Weights of a small GPT-style language model, trained from scratch on English Wikipedia: width 128, tied embeddings.
Each number is 128 + 24 x the weight over its row's rms, rounded and kept within 0 to 255. Layers, rows and columns count from 0. The size above them is the row's rms in percent of the matrix's.

# layer 4 MLP down (transposed), 512x128, rms 0.239, rows 87-99, columns 0-127
size [ 82 104 105  92 106  97 111 100 120  94 105 113 109]
[[137 145 128  73 131 130 140 136  82  70 161 141 108 139 150 131  97 135 105 152 114 144 136 164 117 132 168  82 153 178 144 116 134 138 133 136 111 101 149 107 146  96 158 128 179 144 108  98 162 119 135 120 124 126 141 111 149 138 144 131 113 122 101  72 120 133 114 121 148 105 117 168 137 103  72 125 145 203 105 157 121 159 135 141 140  79 102 134 160 121 159 106 114 131  92 103 111 162 156 124 130  87 124 148 108 152 153 136 138 148 158 132 134 146 164 148 105 118 120 135 129 103 113 143 110 102 127 122]
 [130 164 175 112 163 145 128 126 107 137 135 147  95 114 158 107  86 141 123 123 148 142 107 119 172 173 184 116 139 136  99 107 134 141 128 140  99 106 119 127 122 146 123 151  98 133 109  70 121 151 146 157 150 134 165 134 113 108 139 121  83 132 139 156 158 134 136  78 134 162 115 114 137 111 119  89 141  99 127 129 118 117 121 137  86 103 133 127 140 122 122 116 135 136 143 118  98 145 110 106 114 172 117 129 211 174 114 175 130 119 123 137 100 128 134 103 133 154 144 134 123  56 147 133 138 100 165 156]
 [112 135 146 152 114 159  96 138 159 149 164  69 113 142 108 119 122 145 153 129 126 107 156 141 147 123 153 126 118 155 174 127 130 116 106 127  93  87 113 146 135 127 148 110 141 184 118 182 133 159 143 160 119  88 114 116 144 101  89 112 123 129 153 129 105 123 142 108 104 109 100 108 122  81 140 131  80 117 135  82  90  98  85 143 128 100 108 138 143 151 123 119 152 106 125 152 171 142 131 128 126 157 102 121 153 142 144 152 160 156 131 134 109  77  79 100 124 139 139 111 142 137 135 167 142  83  94 102]
 [135 116 141 108 171 116  81  82 131  95 150 107 102 180 151 126 142 148  96  99 117 127 131  97 125 147 104 115 201 134 154 138 119 111 127 114 144 136 108 148 115 139 159 120 159 118 153 134 106 144 131 148 122 116  92 127 150 129 138 109 154 112 170 115 150 123 130 140 177 151 155  89 150 141 105 145 177 109 156  98 144 183 115  93 114 115 127 121 128 110 142 113 111 159 170 109 134 189 143  88 149 136 118 118 126 142 128  94 137 134 137 154  96 136 146 159 125 155 130 163 161 140 158 139 124 172 157 131]
 [146 126 163 156 115 118 146 108 143 101 116 129 103  86  87 131 113 105 132 152 154 177 144 138 146 113  74 116 108 147 139 153 113 136 124 125 145 139 150 131 150  97 117  99 150 136 133 169 153 118 104 141 125 116 118 121 145 109 107 143  84 111 204 107 139  96 132 165  94 127 125 164 108 140  96  79 101  88 100 160 132 126 119 136 129 164 140 132 132 112 110 128 123  89  92 140 157 126 170 106 115 163 109 135 138 184 121 103 100 124 109 100 111 152 185 120 141 116 131 109 157 127 123 168 128 168 130 138]
 [139 150  95  92 128 133 139 141 125 188 104 142 124 116  69 115 104 120  97 104 157 122 120 118 135 144 113 132 117 113 157 165 138 138  96  70 116  98 137 164 155 146 157 129  91 148 122 125 124 125 147 161  98 147 124 146 145 133 118 115 120 109 148 133 130 181 136 181 141 115 142 133 120  92 148  83 115 143 167 155  78 132 127 151 115 117 153 130 121 136 118 145 138 139 128  88 196 162 127 151 153  75 143 135 144 121  91  97 123  96 160 152 153 116 116 116 144 167 143 145 131 174 128 120 128 107 110 135]
 [156 100 148 144 140  86 152 131 130 173  87 158 162 117 118 120 119 127 106 154  98 104 122 134 107 138 143 135 102 120 104 138  99 185 140  84 125  95 119 106 168 115 143 121  92 138  99 119  97 123 160 111  89 129 147 141 124  90 137 128 122 145 121 102 166 158 109 106 158 149 141 126 158 156 109  80 121 152 105 151 130 135 130 145 131  97 162 137 103 146  98 124 166 115 172  51 103 132 149 148 163 112 178 143 154 161 116 134 119 125 160 107 123 130 117 132 111 150 137 132 121  93 150 152 110 117 160 133]
 [121  91 143 151 104 122 150  96 151 108 154 123  86 131 140 145 128 134 125 127 129 118 116 123 175 147 154 130 158 133 139 125 108 153 168 138 136 174 115 129 126 133 127 122 150 107 157 122 200 117 132 128 154 123 128 178 121 108 142 140 141 125 171  79 151 158 124 154 145  99 129 117 129 119 146 122 145 133 145  95 106 161 132 107 150 118 119 115  95 149 141 104 152 137  95 123 143 162 130 153 120 126 117 130 103 200 153 116 106  72 148 150 139 112 168 183  94 171 132  96 156 139 157 117 123  76 100 143]
 [130 124 149  89 135 125 116 126 105 105  80 121 132 132 105 120 143 151  99 102 134 105 144 115 164 113 117 156  63 120 121 103 182 124 118  95 102 121 140 121 219 101 104 171 116 138 172 122 125 153 122 101 130  95 135 123 134 132 133 105 130 165  88 122 151 171 148 140 115 150  99 133 162 134 144 111  82 105 122 165 118 126 110 117 152 114 109  97 159  65 133 189 124 120 144 125 152 126 119 110 118  97 146 126 125 130 125 136  87 142 114 112 108 143  97 147 121 149 159 133 146 127 134 126 122  96 145 118]
 [184 170 136 113 152 135 126 140  84 158 151  90 130 159 104 148 106 119 114 131 110 107 141 139 116 108 134 134 188 135 155 135 120 108 181 138 132 121 100 139 125 121 154 125 143 134 101  89 155 140 160 147 103 142 148 118 149  80 128  99 114 182 132 125 144 126 136 130 145 146  78 117  86 164 111 127 107 177  76 130 123 102 112 137 113 111 168 111 140 135  77 142 145 143 142 153 110 146 142 126 121 136 185 128 137 180  97 108 145 116 147 137 119 126 103 173  99 130 116 130  97 142 117 138  94 122 149 134]
 [ 89 140  93 151 112 109 127 112  96 130 118 103 173 136  91 121 121 104 121 145 102 114  56 128 130 133 140 129 123 116 111 166 182 132 137 134 114 122 117 195 117 127 145 108 181 143 112 144 127 152 111 144 131 131 123 114 103 117 150 106 119 176 154 120 113 112 123 127 148 135 151 133 120 123 131 132 130 124 114 106  82 130 127  80 141 109 149  91 142  96 147 130 143  91 113 126 114 140 158 160 136  94 168 113 216 132 122 153 110 157 124 117 152 172  84 124 143 101 120 102  91 149 128 118 127 157 122 116]
 [126 112 189 125 131 118 115 105 125 161 125 145 118 133 133 136 151 144  91 150 138 142 126 150 129 143 136 124  94 154 173  87 143 190  99 136 120  89 108 110 164 116 142 159 126 124 113 122 146 118 144 123  96  91 104 144 194 147 115 131 123 120 110 135  91 167 104  95 135 102 148 107 146 102 124 109 136  86 170 126 100 144 132 174 130 110 137 102 136 101 130 106 135 146 130 103 113 127 136 109 139  89 179 123 151 129 144 173 143 151 155 127 169 161 118 121  90 119  97 115 168 108 129 105 111 101  76 126]
 [148 126 137 126 101 110 148 118 124 155 100 123 161 142 145 104 137  63 119 157 125 189 138 122 120 134 116 137  98 111 123 130 110 182 133 184 184 135 120 113 149 130 150 137  90 118 126 158 104 107 174 141 100 137 130 122 131 114 142  75 120 116 136 138 112 135 137 138 107 172 119 187  77 123 150  93  56 138 115 134 110  95 117 126 158 135 123 135 124 124 120 146 120 117 122 131 103 135 124 142 126 102 127 140 138 139 123 132  75 116 129 172 109 142 127 143 161 124 108  82 194 133 139 149 116 109 135 127]]
# layer 4 MLP up, 512x128, rms 0.236, rows 88-99, columns 0-127
size [ 98 104  94  98  96  97 103 114 102 105 111 103]
[[123  74 144 117 148 155 110 125 102 155  96 111 103 127 115 124  68 116 129 138  86 162 124  92 114 120 161 177 144 115 149  96 145 148 142 122 132 152 114 118 135 120 128 136 125 174 117  86 117 143 132 120 127 156  98 120 117 137 138 149 107 107 126 135 173  96 112 139 122 113 106 171 152 162 119 134 124 126 104 142 163 184 119 122 119 193 119 123 125 103 123 174 116 113  94 148 157 115 181 144 165 124 115 114 159 120 128 175 128 138 116 151 127 126 171 103 155 146 124 127 138 158 118  92 137 136  93  81]
 [182 120 144 117 125 163 134 101 144 118  74 113 177 126 178 199 141 119 106 142 134 132 166 133 113 109 112 129 115 123 146  62 103 102 110 127 115 139  69 132 125 109 143 114 107 138 123 158 170 129 157 161 137 105 153 124 152 165 121 132  75 134 147 111 174 148 108 105 115 131 147 117 153 126 131 160 143 123 145 130 180 130 131 152 127 118 145 114 168 109 103 103 101 131 123 153 148 147 117 126 158 122 128 103 130 141 167 135 118  97 115 165 140 123 154 100 106 132 109  84 115 111 106 123 106 126 136 100]
 [128 135  98 157 131 126 171 100 180 132 136 123 112 103  62 127 113 138 128 127 180 133 119 123 137 103 127 112 100 166  95 142  85 146 128 122 134 121 146 129 153 123 142 115 127 130 124  60 104 124 118 135  86 136 133 143  94 103 151 161 118 148 109 185 123 136 124 126 133 138 135 123 164 126 114  96 148 101 136 127  89  88 141 118 157 156 152 162 129 157 126 123 133  86  85 105 121  88 161 165 132 161 128 159 102 112  90 152 139 178 125 144 171 151 134 122 152 126 138 121 110 129 139 153 112 141  79 119]
 [156 147 151  83  89 181 149 131 122 144 129 137 132 115 122 125  81  89 110 120 111 137 109 138  96 143 147 140 140 116  98 118 105 147 141 137 107 125 141 148 151 131  85 116 139 109 104 147 128 108 120 110 152 179 128 123 125 154 147 136 184 126 134 138 151 132 111 146  85 128 100 105 102 120 101 124 106 130 125 133  88 134 147 114 116 176 124  97 155 144 147 116 159 105 144 104 145 135 118  82  88 112 122  72 136 180 126 147 162  85 151 144 136 140 164  97 136 130 118 156 115 111 116 163 170 185 136 169]
 [100 140  83 121 122 108 142 153 155 149 131 143 120 118 138 127 121 168 134 124 120 111 125 176  65 128 147 101 112 131 129  61 143 147 126 122 123 124  82 162  86  95 137 116 152 128 115  85 121 147 127 136 137 115 113  96 118 104 140 143 156 118  82 160 103 100 117  94 105 120 104 118 146 150 111 191 154 129 113 148 120 130 163 109 107 128  92 134 104 113 132  93 125 123 144 104  83 158 122  95 129 119 101 109 123 133 175 121 100 127 118 124  90 149 133 141 149 182  81 156 130 169 135 152  96 138 130 132]
 [118  94 170 127 118 137 177 136 130 124 105 124  77 132 119 111 124 137 152 129 149 130 136 143 115 156 122 164 156 147 108 145 145 108 121 115 137 166 104 140 127 102 134 153 114 127 148 124 164 135 139 148 146 160 134 124 166  64  97 152 182 154  92 103  99  81 137 159  88 148 138 108 202 174 152 124 161 107 137 154 125 114 137  92 137 115 119 120 119 129  98 110 133  85 122 101 129 100 134 131 119 140 119 147 107 179 102 118 124 117 102 183 129 112 111 108 116 132 142  98  93 147 147 145 143 153 148 113]
 [ 94 125 112 134 151 137 117 124 129 141 128 100 156 108  95  82 141 146 162 127 134 129 149 125 111  97 138 163 108 125 107 105 123 144  80  92 104 127 141 124 144 125  87 149 113 133 144 137 183 132  89 140 112 140 158 121  86 135  74 138 143 111 123 138 110 112 142 139 124 162 151 119 174 117 150 138 100 159 113 117 122 129  95 141 114 139 121 189 147 123 115 137 129 150 104 166 169 168  65 159 161 119 103 114 136 141 160 135 157  97  82 132 106 169 109 159 130  81 138 146 142 147 131 132 118 142 153  88]
 [135  97 125 201 107 134 146 135 106 126 121 156 129 146 116 139 183 149 102 116 112 114  85 169 128 129 162 137  98 148 140 141 111 166 112 142 123 124 143 136 129 137 162 125 117 124 132 157 125 124 138 136 123 164 158 154 102 131 115 166 179 117 132 143 109  93 134 103 142 152 157 118 161 162 141 127 140 141 120 151 159  84 127 144 163 156 147 161 104 116 125 123 118 147 103 191 101 186 143 121 147 122 168 149 160  94 101 130 156 148 117 189 148 148 113 119 136 111 115  85 148 109 117 127 163 139 131 111]
 [139 125 121 122 144 123 125 128 105 139 158 157 114 125 149 135 132 144  98 158 168 100 161 118 118 120 128 147  98 141  82 139 136  83 132 128 112 144 146 101 108 112 101 136 102 116 107 147  93 146 168 182 114 148 126  94 131 155 158 145 109 119 111 118  96 111 122 114 161 113  75 118 125 142  99  95 104 154  94 117 131 169 108 136 110 178 118 133 160 107 117 143  53 162 119 143 136 153 120 158 135 141 142 126 139 120 126 141 100 159 115  67 139 157  88 138 163 130 141 116 145  85 113  67 145 132 115 134]
 [114  89 168  99 132 113 143 128 122 179 113 116 109 108 181 189 178 101 110  83 117 144 180 108 130 127 120 110 116 136 106 123 143 171 104 134 126 138 160 157 106 154 113 106 127  85 134 126 141 137 134 147  93 118 148 134 154 140 140 164 165 114  64 145 124 139  94 149 142 123 127 140 152 140 129  73 125 131  76 175 164 117 158 142 158 109 129 134 101 128 120 148  91 135 135 102 152 109 141 117 138 148 115 155 101  99 147 143 110  84 132 119  94  91 146 111 121 137 124 126 127 113 137 144 123 141 106 126]
 [125 147 145 152 127 136 120 114 122 107 150 157 195 115  95 106 130  87 102 152 137 149 130 181  95 154 146 172 118 140 112  66 117 124  87 143 139 118  74 129 120 122 158 144 135 150 143  97 124 111 102 101  90 110 136 173 121 116 144 117 119 128 153 148 135  93 151 120 109 111 163  84 150 130 105 181 159 140 116 139 136 139 100 117 129 120 132 147 123  82 102 128 118  88 127 132 123 112 115 122 179 156 102  93  95 129 148 164 108 102 166 111 123 101 119 170 121  95 108 132 139 153 111 132 145 120 117 137]
 [120 109 180 169 146 122 167 103  75 134 138 123 151 124 148 140 107 130 109 106 189 130 131  79 113 136 163 126 140 132 137 130 173  94  94  71 154 136 148 129 132 150 132 112 104 132 104 121 119 130 139  99  97 124 153 115 124 166 142 112 140 143 104 127 157 104 134 186 129 114 122 136 103 103 135 108 142 139  90 120 128 168 115  93  99  96 155 132 133 118  89  77 119 124 146 133 131 150 108  88 153 153 164 150 128 131 169 157 159 102 118  94 118 147 169 122 122 100 104 153 153 106 146 133 103 118 124 154]]